Weights of a small GPT-style language model, trained from scratch on English Wikipedia.
Size: 8 layers, width 256, vocabulary 8192, 12.5M parameters.
Architecture: RMSNorm before each block, no biases in attention or MLP.
Each number is 500 + 25 x the weight over its row's rms, rounded and kept within 0 to 999. Layers, rows and columns count from 0. Numbers have three digits each. The size before them is the row's rms in percent of the matrix's.

# up: layer 4 MLP up, 1344x256, rms 0.0762, rows 986-1003, columns 0-255
# down: layer 4 MLP down (transposed), 1344x256, rms 0.0662, rows 986-1003, columns 0-255
# gate: layer 4 MLP gate, 1344x256, rms 0.0736, rows 987-1004, columns 0-255
up986 096:459460537554540490485489531479512485486504521504466476485498494498504498471479521511523511536539482554479495476565530515519521466508487505478550540523438497483466472521497503521485491526492540507486489546492461466526481487460481519499535491465483505550532528506531501526519506471491489480478466482488474517477497552492478513526547537501471477523502505507498523509471460521515533525502481463515500518490462510493476522483474505530491506527521493517491530512505492470496512498522471518503536471540507528494476509501500507477506490492492483518474517511549476481454495449479505516542481524524538512516537475509495541512485504496463441504547518512446499492537469492545561558501493490492525509475475493502456508495484536480520490476487513485517491497464522540478470469477528
down986 102:493497510495502493475489458492472492487509490486494545534535513499462512505500465502475531497435492509492520504466514481518479538476534507525470492494537553540488488482513513516495558532508506487475483492494458547510484530505496509502486478533482474447494492505509487477512528468508564529551494473480489511541504482504470536521519508521482497473499502474539492497561573462486476457491533498465498475469524493483475526505515533510526488519476529512498471509470507501429541536502490488527490516537507469468516534498510504512541501469515498495517525508449510514532488536498508514493492533492492521459494493500522480476491530482531524500494521525527514454539508530487495491502542522487499489521540473530520456487514444516501506531506435494492519560501499484562500501532508
gate987 100:479447507504520498517486477504460482472487550490494554446499485516514506522449495506485521464504481512530502532505490477509454531499493477492465489488473512513523514436464479498514492524521514510466516529506515482553532435470508455508497508515512501520477497541543456510532516473519521491494496479452486491556553498479493509514517497518501489497530506444523487493489445451460484520502460555488458524509553513468491514496483491544519492504484495492487502466532472494472498474511511487473526447464481502503495492486483464534465466468517517497516482503521528482539473501532495484486501535522526527482527520552521473555529485504474527459501521497497533501540520465466490500524471512503515449522510503514467508525481528495477500512482537501468494485516522513507476502498519
up987 108:528537522544536525503496519502528521516518500479506523542485517464502463493479530520535474522464526545473507504506522542479505501523506526463503479500571471512497495528488487526473500542452507494502442456465510495501479500508528510471473534554508498480504515532538448530469504534472510505488491490499478506541512496463493518524510521527500529508498486447469479546496516469506514495502476516547496487491522490474494525451511456464513513501506505521532551520497546514490495516520513497506467477524461540491437499495519532531485554499499508473463516449498477475488439547491497519528511506491516512524508494516465493514481479526491525514500543513482501514476512497498518447487529476468482527499456473472494481493462499482517490450474489548499470502514478545475520503482496
down987 108:490532485525510485469485470502499502541442504506470498525504517510527500530490475482467490470492495514511484470540473524520492532491458471498472495466475504499501501524473491531489500529564471493487542479478495515521473519504528508499512493517482502499478489468484488537511483519535469482511532503486491499503494463499466462497511504529545519501481496479497508499546455446514531504481515470442520490482541489483521530488495540522532462491485481489445501491456552498470502498473483549485467489549520506492480476533528448524493539467463463507510480499529486484531484518520547492462515530489518514509522453518503494475448472508442488535515481539501505453479440527480485501514473467519505487475464493508482512541536512500480483522509516440524488444511501467499500468489513
gate988 098:454493466496494508488505542515557480516485509521504531524493482483518493505456497494478503488531471522472553509529490536520479553466530480491529444488497522530463481475512487490548472553498486433516469495512464476479530493460501538453517524482554490502511559515503485478474521503513462493524489489420500516470462460485489474519499504520496527515529494494505517479524511506510489504525495503493493529452455510572457519479518510530499525521480493516494494462489523502477512491475500521462519524483499529490499476459503519490499480502497547487501485496570482545520478503505475470523495514507506511490504515509489490465490490515506489568525467516453488542507508502530508502478543519473514483495514500485488451479516476530529465507537480493496503463496545499497528477518504
up988 094:492529545509517508480489455471508543564482561485469483451483465521543550475528510495478499546466510517527517520493541505501465498480484504503496465531502505513502522500499511475509499459484483479479498498485533501513477476500499526482478531513497488513487490500531519465527513537514499519493556484490519471520480495462468520531496527534497527506521484522453495515473516487523497517456468464470462473505521515498476464532450523522497514505541493514489464492525470485535521574498569473480484506518493495492485466540500561525490490481505482478494510493521482482501507506550516558455508493508533492502436523467530505481508507467500506521457468528516525514512496513505520506561499509482463532482517522484512468482499527508456526528496481485510521526516478490486507523539521
down988 095:500507512488505537536465499502492483449483548531484512499489468528502489544500497528490514546509485482469485488546493516493471499524545498510522511470484500506519497522540504467509541500510508490484493503499504492478454474483487471489537495476509504453494464499491484506484496480538519505446499469506460525488555516481477496470525460466499468519496512505533493491523492486507512533546458477558500510469511544508481546492530505456466534485458476523482495493443523485516507525494442468486530582511512528500549467477523477536521478489508509486496482507518517527507477482492518468521521484517497515497503523524456483491521522511492473568559467518466503497505492484531549505445519514542538467478519479471510512508494478503515488504497522495533496477530490481536555521490499
gate989 097:450481528503509542518510464538457486489512489442511495485491530485534508479492535492496515524479542483492509543483466493499518503464527443502460509480508534502534474464470525472483485478496464456531490512471520481496546513492515496516491513519495497465545495501525515484445480521509531509458486498514456488540520494478502513515441523520490473492507481523473534544462534477509472482475477536509528439475456521518532505504515540490501522489482509509498507495486494501495530486506507501502514499522532463512499520493519478497460470468509489551466482511532508491511536508520509475493513519502487508471523554428506469500484511484512495505513510444489477445471464457494503487497467510546500443504525491551503464506543528482525461474511496492528520500464517492539498534487492
up989 100:467486523535535473499502438497521477501525540538499507496524545546516512491539527499538484534503479506550505549504529492527494498543482514522469518484522503526503533481464558491499511530512461507460520496485551500499540537508531468542478499498481532519469485498448531471535527491520491493487476542508505505524478506490521468507468474494478517490490486522471526486495441510501474508516481510533524466511499516529532475513474472486497524520494532452488556534465505510486534476493513495501479532516466512536497482468510483480500530542449490502507479539477500514492516487523456511544487495502470506511499543508485542497510544478504519520539490509465478468463490483528523489519468491477532523494476485460474455502491493491471503524508490458513449503498483452522445488498500
down989 103:515506467468475519561491507493516515494491504497477480529484488444465500503480503488491498481452496480480509489462517523498489479469502512571513513494494506480505552446497529495538484557525505499482513474527446492477486472465502510516538514488560497495506515537531467506511506511495497493510545527466500524511488548443503499534479430503502504495478510517526505544510483499484489524531478484515523478453561495510490550517483479515475532501463494484489497506474526499503466525474524472493495519527463506470488505480495459506520518522502539494517466472492471539476507503511551487546478509464522522552516499510497484487459470465559509504502509493517505520482539475459466498507481500454475498511469486437485465484518488528550506471516510491509474476510515496518549507510521
gate990 104:500549512489489501526481534536488490489532511488511502534480500499496545493504510570476486443497480522457495481501518528481507487536498527553481494454487482533507482522489467500498450500524435524489509488449502557536501528474463486479498485494448484492517525490498561476499522504472504544494541512509502504507520496493479438458467515501534543495472521522446520464508514486496512499496485474483501466494523502495547519468506522507545483496531496474507510448494476521538521528496520474469542490418497493491496492491480512462517511495487498491521490471449513474467492466502485541529505524519506504533480489488511493482499471435452522498525482510487510469438506493517482446513531499490492492485496488522505521477506517487488493521506517520466477478483524484480472504512469
up990 098:504534520505468528416541509511475521519505502471560532500453498517504495529493513529504467541488505473495493469482509518492531457435484492514492498455490497516514530510497506498479451461519492455513516509540512512482512483531533492506555536508491487474473506531495478479476514511503525535543526504512484523522508503490509517463523471451523509520524484489470503463499508503517525503535487497509508440504507543533491477480477547488510489499515485553486487461531481550497510479507497466508501513486532499490522524515511483514517447440488477527462531466487468493484522512499509465526472513483500508501500492490485513446515469493542496447527520530480481509490503497509508505544525514511505528498528530489470514513523462523478481471526541547529481471558478535503487469469469
down990 104:493496506559515488498477461486517492499507482524496535499494502480465479485477531484505529516536513487507490536454488490486456499517480499503520456510507478469484489479480503467519495496538489488507474488487487519451516485500452480495533497503520517524525485503509481502521453547513495490543461499473482491527523534476481501459556500501493484530505498490545519513504515564507475479502483530507474536492530479490480514522512461504482521532455485528486497547490517454469514472487515539506485522525490541535473460493466519491479519492480509474488528487544523515517516514504521517535511473480476496509492521553526514526511491518526482500461538459529540527487504502506534550443464478497494533522508539474500529517464513526508531539538476487498533505502462497514474559534593
gate991 102:483506511460481485474533472501479470450471459562509489498566503514514506494509537486486504504486490488516499463516502502470525502503490512530534535495502501553502480467481531474528495497475524456508466537475480550520511492541484454517465475470499484543459532553481472520509540475457513503516492489506503454490495483471496488467529541504473536499489490504484516547489501493485464491505486496487490506523469534522497523519491512547504480461518537486444477483488509539551508502516484505497515473497525483490494510506511533501513506502533485482468522474516510504535493462503474514538512500496524436499509513495517521493520502505506489505490467489507509496485483515506524490519538441512466458515499481541470541436496499467476511510540560517539518498568536463489515497542484
up991 097:489466522463518517484496487501475474539487445526511528435498504551472547468474466513511532546509446497528485491455497489507524508534518474515454518505527452498533520526467453502508525452472539498478471553476480536515489486499507504528492492529534470506506473536517481505543495472530501467534481492501474466527484529526488471493516526476520504538490500468489494482526505528499501510512492516489504485510506501516499523476483502459524525478498543533492441493488507499550524468516509485547519450493504494485506496503445500491495497489534542492518468453517503518519522504496460489515525484525472524497505504457508497525452491507520483519508497505510484477513497548520552478504523455482465513515551528511499491509436462513511491519539515500556514520535518494529505491479509
down991 088:470528489494490493526492478467514530520483509445518491518468494478479474477475478496483495483508514508488500487493532553493481531491530463505506490556487499501494506520529503516495480529545481537501491507515522463455515536491524454507536522544529498488491510467442525481493482539487508508498493507496517525501539488483497510541497520461473469451534518496529527537491473498478536498524523546492504468516538517482513453512450514499518515489454420535531518524512445466443474533542521498463476525504483522476532489509542496531473488450477456516524519545482531469520464520488490521489473496486473500482549489510502497479507491523487503510516503465514524490515561531481508494522482490516549512504513509476517497540523534512497493518491492500454506494465487518524526468476467
gate992 100:480489536460517490514477513452483436481526446501517517484473502493479519510453530515468479508522465494503484506532512481493496515543506533470496471457511495519487475499532471513501484512504474510511449467544483508512539472428471489522495489508490514497485503485535499494543519518478485524514525541474508533457490523485484494526514490458524508530513484481507535525511502515473514511485483466527489525491492505487509555443502493505507490537513492435485548515506488501503511481551488512458524503478493482546472481474535508507492485517505509501522533476502475517468500515483520505517503522499512460520523484476545498550498495546497499445479518469534483475481472478480489491510490528499530488542488498499468434466530517506492512587539491501527457485476479509543511497474463
up992 108:508541462490506468491497524483531520487458531501517471481485492488481434507467491509520464506448550470495492493526527496488530514538497496501502496498517527501511540521462466540504529495490524496517546505569519545522505484494502506480495508502495471483521458487493519519476489509512531468441501477534516550523495519543482540542538510506518489470498503494483520485499499496462499509464502530466498471551534464518499470523522519522559505462484516444504534525465501515499518542541503506534496495519519482465513464500490535499488466503508503509463474504503540490503500492460480526498489511518486475495472500469474492535509455519524513498486550462491520522491474533512475484513473467513485509465530499444492486503475488488491505492502470513541499516549555539462453521456508
down992 107:514527456505494440512520523501506509553506511518468496515520471496472500520477509516487482507503475511514521484531514498505531522521538480514493504499497485486537499511533488513480478510503498521487443466468498517484513469449486501535458479499507537518522522499523495499481523489482544541519473427478506501490492493483527455506492523537534491481485543535487510542480505482497484522544510503501489497513527503461551504466537492512524466510504516503477484482503481484516500446498479505523491476520496506515464522470524484497491496556545524485515466556460489472517524482487512471463535496504491466551461523523512492502504507496509490435516529472542484509488480504519504428551511495472500490518499521540511522493521457470537444503504443496447494476491494499502488462447453
gate993 095:489467479483532461504497518545530518456479504477450479511481518494503504457480491488482516519528510504496491488539525475550521457475523489517509506505486465495461513529469491500491541556476494516498514462476516493515506534484442462464517460515488497517491511487475470501477500513501535489481484481483489513522504492492501503459552516489481510564492507483452437526536503513495456464472497493557473518486466515460491504464453494471487507502505486497508489519447539508514534505511499501500473492434557464501492500523481481469525486486510513539485456469516526516465510442525508477527519479505523531495500497471509467526495504506524495460498544490489474499461455524527517492464534485506499483486521483467440493486478490524480525525511527489513518526505475458495477498547497
up993 093:499530493521499497485481480530529474478477519538537510506534487485522505508492506520532540494556491489487485488523465483505454486484501574475485525469538471504529514514516525505508517504488493485519505493485471500499487526533476459490508560486516487541463464535512523487509520514463490469471485544542460501496485484521486497505536493519508490486521538515496479507504530534488526509469473480511447488533520474462515487517528439472480553482496499473473508475492491489488520521498507492485472529505530514491556472471499518479604487532506559501508463490521500510484514481478466486487507525482520471487484511516477491477477523502513484493456513500509546477503513525530484529486436519501503461491537487525478467552512478520502490507510449515493543537515441493511498488475498
down993 098:513438531466529503469521497480493496500523504456448487468470478495470469522521480554485492507476493504518493512528558484499528525512490491522496475492445492509516482529506481525498484485547512492463500469525482460504530516452489482515488532527466489479484518484515515510510484509565501531544502434453480495513507498511518516519457492494506529535466485478512499440509508456525502500536521501490530499506478530526519542487487538513493490481523531531532517506492505501549502506506466500475547455482519475504476555493461494527469511501502495486505471477492500568503480519502508472516513472523467493509521502510506491495472511489538495492511502482463500529465383498494521470494507492505504520531504517494525507470511487493481484535493520466478460494462510495529465512536506
gate994 096:453526466519485457475527493484526484488499521486513455492502449488522543508483515476485517496468512532498498516481499517482517510491429553484462510501471462517464500501481464540554505504519499497518490502481493472526474444456503475509469521492485471495491485544530486566519550502464482490541512504511528514464510510503463459531485461456534507519491488567519516532512485516516485499498511545500492479492504523490528504492513491551507510500485508480487535504535553477510469543502493512484522571461524489460493487501518537477505464490465509549484490551482526521525507513506514516517484490540508504505510452488492512484487482477484485495480481533510487527509494503485499468503535544495527510485471508495456474467525532497478514504558490489477491487544532483484516496521537
up994 099:461494459485491520506547496508490430485497528516551521481483496517502465474468548532504507508515514445483510472500514511479495500498495518457485488485518513494526507472492517490493528504516418494534463503546508512470465495525460471530514527507517489474497487497479531502508479521537532531484527485478516529489520467508513483464537491490478501494484513478485505434472518474488494537499463517500503476478500526504491504523475507485525514480483533486479493480486495496505487502487434406514514476548493504485461459486497525505476509462484511497500507477516511523499495517498514491519495497517523502479487515522483516512482476531539437481474510545488544492448475445533528487487494451514508515503490514497548513473462480520517480532430500514514510460520513496485487544448502
down994 104:507509434485483459505457521456483522521531494499462503480545506461481479485489485510493483502497505487495460479462510510488512477480526490501476554467527479489453490515452469507487487470495527483469486488482506513514537510488521506550493527497498502497509474533530523483542530491509496507532523511496520489532538554500498445529480482479538504497486504495477519486505446524505473467493506493494450538538542485488508479493522507516527478496481520487547478470526510489526539500535516495486515504525478475472500530550507509508505484573463494520492470488500504441573483496531501522526518507501458500500469487519497473521487526516493487457504560487526501519494456490567501493476487517503495531500509471508466508506481441512470548482513468513460499487499530529526453517489494
gate995 100:533518521491498498460518490482494494519512508569498498501505460477511527519533464482484518521514491470529467536530546491456496464495506530465502500441508491480483491540487490505527502509515471462489516483467530487469511483547484532524496537488480470550509458499472541520503563498530501420468547524469510526505472503465500534502492525432475487476480519508472511530452497505498489514481483491516478506488497533459472495466463500491502497512501474489505500531471473484455503462535517510464516455459500486477516483479476455490523501489525546548493494498515504497499491504505500493514525517488515531517499484485489514495507468491515488497481488474510510543516512523560494475551482519535485460514456461489520517495508550494507533470525515522518520447488508499509527487475455
up995 096:482501500497457531476466489491519532503495498488523533487483510488487445511525534537489465502483465499509473512473511506509501453532491475492474509481494476510500548492534522508502530490498514487469509481534498466520489489539491482486526528493488532483448513472484482515465536474505519557480469516529454487532507511477476466456465545519471516515507436487512495512522493530504484485524463480486480496522483523485484507522483504482488469493512518534511521468495505465492478487496500477502543548487492483491408502502531534459475490520517521479555501513462519509475485520521481535512515450512489535476457501524451492499520521489476542521500514472517522471472560494515539554522523468439505436495502525494501477522474480521517486518449493473520506503507497539507477505503476
down995 091:558498504473515511501539512484509514561499494531504467504480525484535500525481501505496477509498492443481489448506496476485488529497506580485499528452513514483484530509499508491494468479545512507529516501444509469494491502466514532467460493477465473508542498544468464484523492495515480497528569500459578483529564495528540534492535456494508493479496508486517478486494453484532512511467510488519512508491474522487514530482533514543482503470461478506477474525537494526521515488552509514536504505536468529503549512492484449471487521485492508523510473518512483524533496518449486483513473482484483502491445464495514483516488470496512493518511526489488504492500520490518471530468509523522506502510460504530499530465507520485490523531490495476485506515500523475493518532562538
gate996 094:520511531552495492463493544466518525487519540525459486479540485496528484436521523502511488496477504546478542510490543520477511514510525494503486508532480495517471512476468502477486493483497479471507503497461488516514464484476493512476533448501500500460511484428507518517511496479512524508486512491524584477499496425502480503507495472519559541481531522523480458528508494468455468495484492454526530489488481528503492516512480542515477512482483506515518483516517515482447477496495497497457476500528487506533510439498484538477521512481495500555480504457487488522471448493468490494479469513546549469482488505485468495519532452500545510506501467479481490477499474492495491494466485476506503475501480504504494465503492508504496523499514460448520514524472551499502497511547527
up996 099:511480448482510511550466501487487520538514475528474481510484544507461511508516488516508483478486483487534469477509429495547475451489524509487487496502487514530512504485516470497527480501461493520534538525507512476478471533483489478492461521495493520498490504512431499501497454514474505473500505453512481506442532494477485517525540494506472483537469474535538546513454448524474487504503502498436455510486499466529511501501471488516506459473495490484497482491510505482518505519484491506550480506526508481466473507524493495523470484478520517459489531522460543502507485543498536465523489489535513526519531516541517487496504528542500508467517545483538494509487469494517520523487576501510441499489484463552474504487509454539492474495482516518474498490525507507499477498479455
down996 092:515521494542443562496542486493464511491502526486531514525549480536517472515489542547497475539509496541511508516479480464447477514488514497536515439527497502531479452501487466521491518516481518470505498483463529505506514507505466481501540446493486508526511478491486480497462526491502474473500489515523545500482466507492493493469515489492488484517474516484494464505522512513526490477458512501520472508477494442466441520549490520486496468499500509520505498521508528473475496451491533523488488530490522558503501508491472536488539486471472477484494511481439462486533502529518505501519451529514522464556516478467499542509478523525548557487509531513538492498471439535506480498519489539482492504497526500492526498552492527510473513511512491503517495547514510487497492513499481
gate997 100:535491531446502480474449468547495537507463500515456541472477512453486488500467469494525490518449479487495489474500532478484519535512514496505470503497481501481474503514518562530517483516479523501501511552511505537505471517516505502508540474519511547515470589523498464461510526533503511481461504477499488554488488529502487499501508530509512504513509453510498524517505524541525543471538531485508555495456464506501495528489491493498445492496521504470498505496515497444479512562517493495503498483515480534485497497503495473514482510523555489504501468487459514549515526497486538523509510535499471490470520485496545486511466547498493537479524479499554483519542500480497517474479532499513521457525507494500520521494499493507549485475490503519542476522498487452489493541516513
up997 095:450469517498511511501477535509503490514482501509514480499525472502504486536444543490518516507511478475499514472480547454481500496487515506526470437506520518502494485499495516515509508479546507481469560466515494473532459508470517482520540468488479477534475511511489464482520516494509489519501515524452478554489504532500509513458493519485524509485506486518498445563512528518489475553508471571506489469508479491519474493530450504520501515529527507520528477515533474459502504528505507538441550478502472497482500476491493504563486492490478524477563517524551513487485535536505459501486510505480505507499567485513469461508494513510487480474491490497504483466487494486520486498517555453494494493501500517461507491487507511537531568477523554482493500501474504505498525517526487
down997 097:541485515520553498492561515502475480524516515545524497511480513473493508535521462523485522518525551507507470485537460512521459501499474469505498504540514466485498458512537483499501545492500488553505452468507490492528531497515530512487465508526541501500522457480506538530481481471535531466489512475496497462513504493508527516539503506543482508536504520503517534472491494499551561489515508524486502485509545493504481499490526515465533500478470509508474535529494527518513509456513487494530474541498554502536499522490465508434513499490504486510440520519515490465534488459495487487502494499524504482476480512455497495440510468512486517509486525501478504484490516534515537519512447542469447509493518542525519511541486507496463485522485491492482540491542497506494495491433477
gate998 094:527513493520490509524502499494501527503504508485529497433496486502514503500478484474480501457538504474434442521530488518462455461473492493503518512503495476449519561514541500549522496526519474511527483517503478497527517476467505518486461506501470490508494505503503510520538466513465469467455515500445499457487468516508515481482472492499501490493487523431478503513499494471489503520506504537477533506478533497493499509518506476561525565504523494451470506476450522468483478482536469463486500521468466510519492532528561515495514486524552494478500461493514528502441509533526513465497502485518475492509482515486527476517506557520488493494478498475552494534464529487512495510469537527510448497493495497500522522508476496498502536531500478545526503472471495500471508458524516
up998 099:492521497456464496496484542525473441514507538505519506477533461501465513431469505472523496501555473543483536460448488448497498492535541466508447460502522521497469529502511477485551540486545495477506525513490496482533490483513479518487494519509513512473492489509533501527556519497525494464515531520502499480481464515480505474568493541521508523495482494529485560520480539541485503513478557502482499480523473519490517520552517474505500477478470509514515511524511472482486508475475494465543494498497502537494473509489462496505490508497479524466488485496462517556523525517562527481484461502493474504511511504505486500467494513480508484474512513473521441475518486490539510511513469500498517493525478479508467512501518514502484478529486492518456530488475452465487514517525469
down998 100:488555519488515510538533494505521540539530521517555527479514496481516483525512502464474524484511490503495535528466472517486502496489491501507476550532507489478527494535473517477480483519533465489499461520517484512474508501496540435522513476501515480523509511513529510523482535477463456516449504466471503476488487511468476473497512497526501506514505443455508514525491524445466504521565482482515502510516533532466474508539521518516451466468496509478509539501466485500520474497490499488524502490513515515519541491484487476486551488495474499544529478538443531504443521510478505500542490453495462529460505443486509506492493492469508491529470519496474498480516562470484522491467497477484486536532500537506510510551476544486479470520491501520530490528508491509469534477488510
gate999 093:503507500502519471456506507526484533504502515518568546479503502500522471532494506538537507514457498484496510472537506502508506530464493484517458494503501513522506502471508512490473469593485496516518509483523491501507524525484477474533449509528479448502485524504536518493526508447498524505461481528527501497543472526544494480486532483493507520473510506478478470455490479505480522504519470532550474503525477539476495518494482484481503481482455472479494499494473479500530490522489493461499483499525488478454470481441528487483515571497526480477493542533481523497452491500515466534535520546466568481523492499524492450477497460494543485482521506505475481532525501496518481486492486456488494537526494491464516511523484524509438476494509535515476491499517522500504467495457514
up999 084:481498497512497470538509513453510517476486498514520515528521492537476498492530502439509461503504552511506506478483501504473485555530531505486487497515486498479479519528480520490546486486550477492477553491479514477460514474541497545489507480508539501529513502503494492504486492531494486509488454475532523489527503534451507501489474527542506538492488511500499485476557516465515528473496480513519528534511536488502521446499490483517463487535497517532496524522536500542526531533542468506550464493501509480533500497521506481467504533524442480479517432525481500529544540516499495500515524519510490547503516469517468539526490530522493483536483506536499488490503499493511496511466513509536464464466471540525455534483516517478524496478469499461478529500472442508489534512452471
down999 090:517520544509471543493483495529484501496503516477469487497502495504501484503465479515484534463472447439506512557508523497519502495454458520499527498465493532496512514499480483520460521508471516503526526510525475495537511517465500463481482520477494487468474476484495437457498515511508534490482532496512512545519503460486495496499494477475507496523515530468504484530488476534517475519463501506482489495483457498524463556533492497540490500489487490448505497506494501477500493496460544491504528493516516536481493476499540551495520510464546553540519567521502473516492468503486503499475512482490494449527488483519509471543497504455546527474511496476481505461516532446524498447532474513487532486510502484510531507533477467508532504519522479479556487512468553508536462484502537
gate1000 106:492480489506540480482504490477487508477481468535527495488487487523511487494478510459516502488498552519516546491500487489508552491519516503475497449502506496499489482476493513523492499489476505456534487520504485501508491510475548522517506443497473476489514488489548497520506477549510476534516451487459438550506501510479494525523488509470489494517490485536483532507497488446467508518502490475494519516527473502509499472496524521505493493531493507531511496466495497530471513462514541457475482499505537486527491490454478519521506553477490470509532470508449485480490477543489517492440571512514512446452486541490507508474478486477488457486548512479515561488545483478473540478490505478505514482488464490532524492553470517547554541501516546491487499544521499469523513503503467
up1000 103:539478489435473528502484522499510470468518479498486489490500549523457534512542484481523507479508491482495553537474496523530501555457548495478441503502492496525517504476522511513491500516497542487511484510530476512504477499479489483514490518493456485506507499540473482519450500474490543464479487517504504542490443552517483519511554493511495443490505507479522512479511515515457492423486477533515482501468522506505467456505464519514540495542518514483508531468498500471509527504489483479529520463479491507520514493492509508502476537442515499470550486473522478546490472450487448548481524499530524537476485532540515475471460493477500486512493485485490490480486465528512483515511463520467487524515519471527500505478501494510497490486507471499494446481450503468498470497504486
down1000 105:516490470494521461493534508507519489520467506501470482474535486474564502470544545478451474455486517511522495511512510501495454472548494548512494470496478532486495519460452496523474565523502472505506517554529512465506485506470546505466499500490518546477493475457518519518569488501540489502541514460470462499459552525534513475475464487483491573556501536493499511525524512492504489518504521528485505522518500503502501489473543481513480489476516518506483494474513507490466495446488529498474524509512538506514517531492490494489511550532490528467464521539502534515494507511467522481496525486531516483524498521524495515530479476497512480476529520499515522503476494476498505495485488487510516463505503517471528485515511532523541458542567486470476526516513490479491487524480499
gate1001 096:491468492492450502533496515549517481510480502539518480492527506513509526506500508464532482507503483500542496496483445524493508552466475476462446515548495506528551499520508504495454481511551523517514464492509506498501496482563502491494494457463527529488458464484550511511488534505504546471524513559529487527494543551514494508474484514497454534490492529463466486462497501499503521487521495537533511541510509542485507493492500517490483500509485479505516512521478485511506505557499493509448496509463543515481501492467502513481520481466524506513439514510492511508517540452476471479558477484489502485512551512530510531533495503536506457522485472565481479535502493495491494505450499472482530485499511497495497513501530512443472487531529513508520521503539484502484512500453486
up1001 094:496463519509483458512532481506534496512482518492549476509509502513491526573492445470537520476519516487526480516519456517483499491528493491500445495486505519492535480532467498499492509485532533512521514515496474485501528491471521498496520525523532512497491504531483494510457479491504534504467527482525469512482500473496502482503518458502446485492528481504462471515490484476516470472479518531531500510479489468463488549532468455510482516489448488434504464505498468475556484494504482517528476475519544474481494568500455527514509497472522501521509507493542481525468555508447515483510491520510488531533528517482483516533503503515497487535519505528513530487480454525575511501497486474495524529485522487471488475490544487500534512495468477451516523467541527500557501516484485
down1001 095:534553501452511494508470481497467520475520460487500537479498509492495470455498499516485498486508483547440492533491517478514462489479511512467539469494500480473460502514526459505492490522468450465464509496472525523509464500503507487520493517519455474465531499517487524499519501521480485484514470509469520512539482476503517454497485505488530515480523532505548536548463541518500505507466528462498510471506478506565529472523511527549509517466541503560486465503486519536495487464523511485489513493479466482486514496501530473510504505504471494472515543500501521476513485512506485533443537487490530479427484541506479469482483555483493517474493498465480493518485538512489471463516490507514497542481503515532500540507459530547542511517473502515533499503473495499501462501518545
gate1002 098:520516509489451503527484519484513466510511494523506514493523516497505484507484525462498479496530488491482526463513513493508487458516478516498520505512501499529505520504494479515555500500485500524515503525521430509497464488536527507469493475579464450520482513535538434473525547514470513510521508553503438523509477510498512528471498482512493481509472499528488510511491514472495494478494505521498493496491460477480496514533488502521473525508473490464526483538483502532527494551491514511490524470495521438452483484533475541468487488521476480493443467552537484516454494485566505512459496469534516543521461524465533532503495530502503467470506521509470500498516486511460508455480507470449480512448520484491507487514523528480486543463483508501461505503481504473468500485534485
up1002 093:530563526505552483519537529488528521509505525513478495467538475523538482527512435459470497512517505496531466482511468492494503517484479529464440513491494502474537503484500501505502515514489430480522497466470491524531461491527467499490473474468535493534519458515498507501445510484541517473545502526496493461500487538464561450536496483497499493500514480535527475498512488476483520510531470486497522522516500445554515512506522433488518536485507527471522519470526570510495510480451479506497481492481513492502499489517487530502528539456519537481500501478506497485520480507494468462481505492509485515517505477532491509507499475512493499490509473509530456479494521469515505480462498504526498503510521464548455547499496504500498504449487504508521505475474445483487513492463504
down1002 094:537498504520467487456524507493458478535494475470500527520453506486483499456518492478529498511464465510479533502477541515459503464515504466484540490529505468548437521497464491485504490455529524510498510515533481498497500566498487479475534469537488535460500515506477481497491518479504511511504520474494488526510471483553483525467504519497460509483520477466471482486465487498463518510462487507537488543514470504536505538503428529483484468504515496536475504528504523506498449544506531493517492517454472491480518484499532509468474493539496482529507478532494493503516534506495524490509537514499501540493512505469506505520530496483545493527460537461486509513501501481540479541583491474498504483438475525477515505532480514491495498533461531471500484520511498518516503505543471
gate1003 095:489495549479508508481508550513467515519479480521520509505489483503517452548475492534478484510495526511476498500481501500503521477497442474499503496524511492486466504525496479459546538479477499479515483462505481458548515521519551461530489508504529518545512530513522490518511467481474497512462522490507549523463502458473534551512500476473514497484536479447495523504526529490534484534470462489521517479505463515571527511514449509485532508457514493509519527510517497484489539472540512475491484527505516493495530496519519544480491487460520501480516494511493472529519482508469504484534520459506537507494518461514461489529530470513488558497487498447518525501508481492519463481470557517518502522489509471495535501505537495543513537521514475496527552504462469489474521489548467
up1003 111:496515466497474512523466525471526488485444554484525522556489492491478495512485508515456489573523545530544495538491514531488502533494444519505520499515472501523479498485490486509484532528517454523504462532496503499521491485502531508502517523529528502510552494481524479518496433474464461465505494474526553546526531501441490495495469487515494486519494508535514564496497454519497467485530493498547456493489495523497522503485522482482509532486529493476537477454473518527511479491503495505479531495501497495482496491479518507529446484482523473471537447491530490501547512502503447494490494502473504530515497492527565543550478493502531521466486497483476519506497492463480491500509492500489492492494469501493514518492515496475450519531488474533471463502526518515503478533533524
down1003 114:500510495493458509483476499498500460494497522483489490543520501532494506509447487523523497527437519515519517507484533544498500480485495515494481479506514477527506497506509537473529554507464510499518513500474506498545481483493547520575467476501538502503487521441481511486515493430475508460518506482538472517493568528489502482471509504461527523498506525470530480453517526488497512496506524519475520537486452485532559440505490501508496505488504497478499507507506460488493490530532498528529489484478523487536478496494535522524490464465508483479499466522516541480552508471490506522511530523514501483477494497527467455567492475516509495501441535474509522477529503478454514506546512475528483495486478489539506483530507476502508496543483474527465532464472502511498511511558473
gate1004 100:518503493489519522528478558484487488522443513510473523518479478528476511499477487491550481496465463513473485473504543489436516475488477478496494472491541502477468458504445514488459474508492495484535497481477485487489518502509502493522524504492469500462470505538479474462474458495461529494533478561519479483494472461480502532505478500480509521507532463516514514506509515426462526452532519482464527532454535550502475451479514466539507473541485488491548488462508494487504505475492491479497494480519517501512490509502486481494447493488462492458489487522511509482499488521532461497554467484479515450497499520466554522492498497500480523480505504538526481521484504491504505526462451534490490483525496495547529517510530507483551494473464516506492547495494470502485495480492512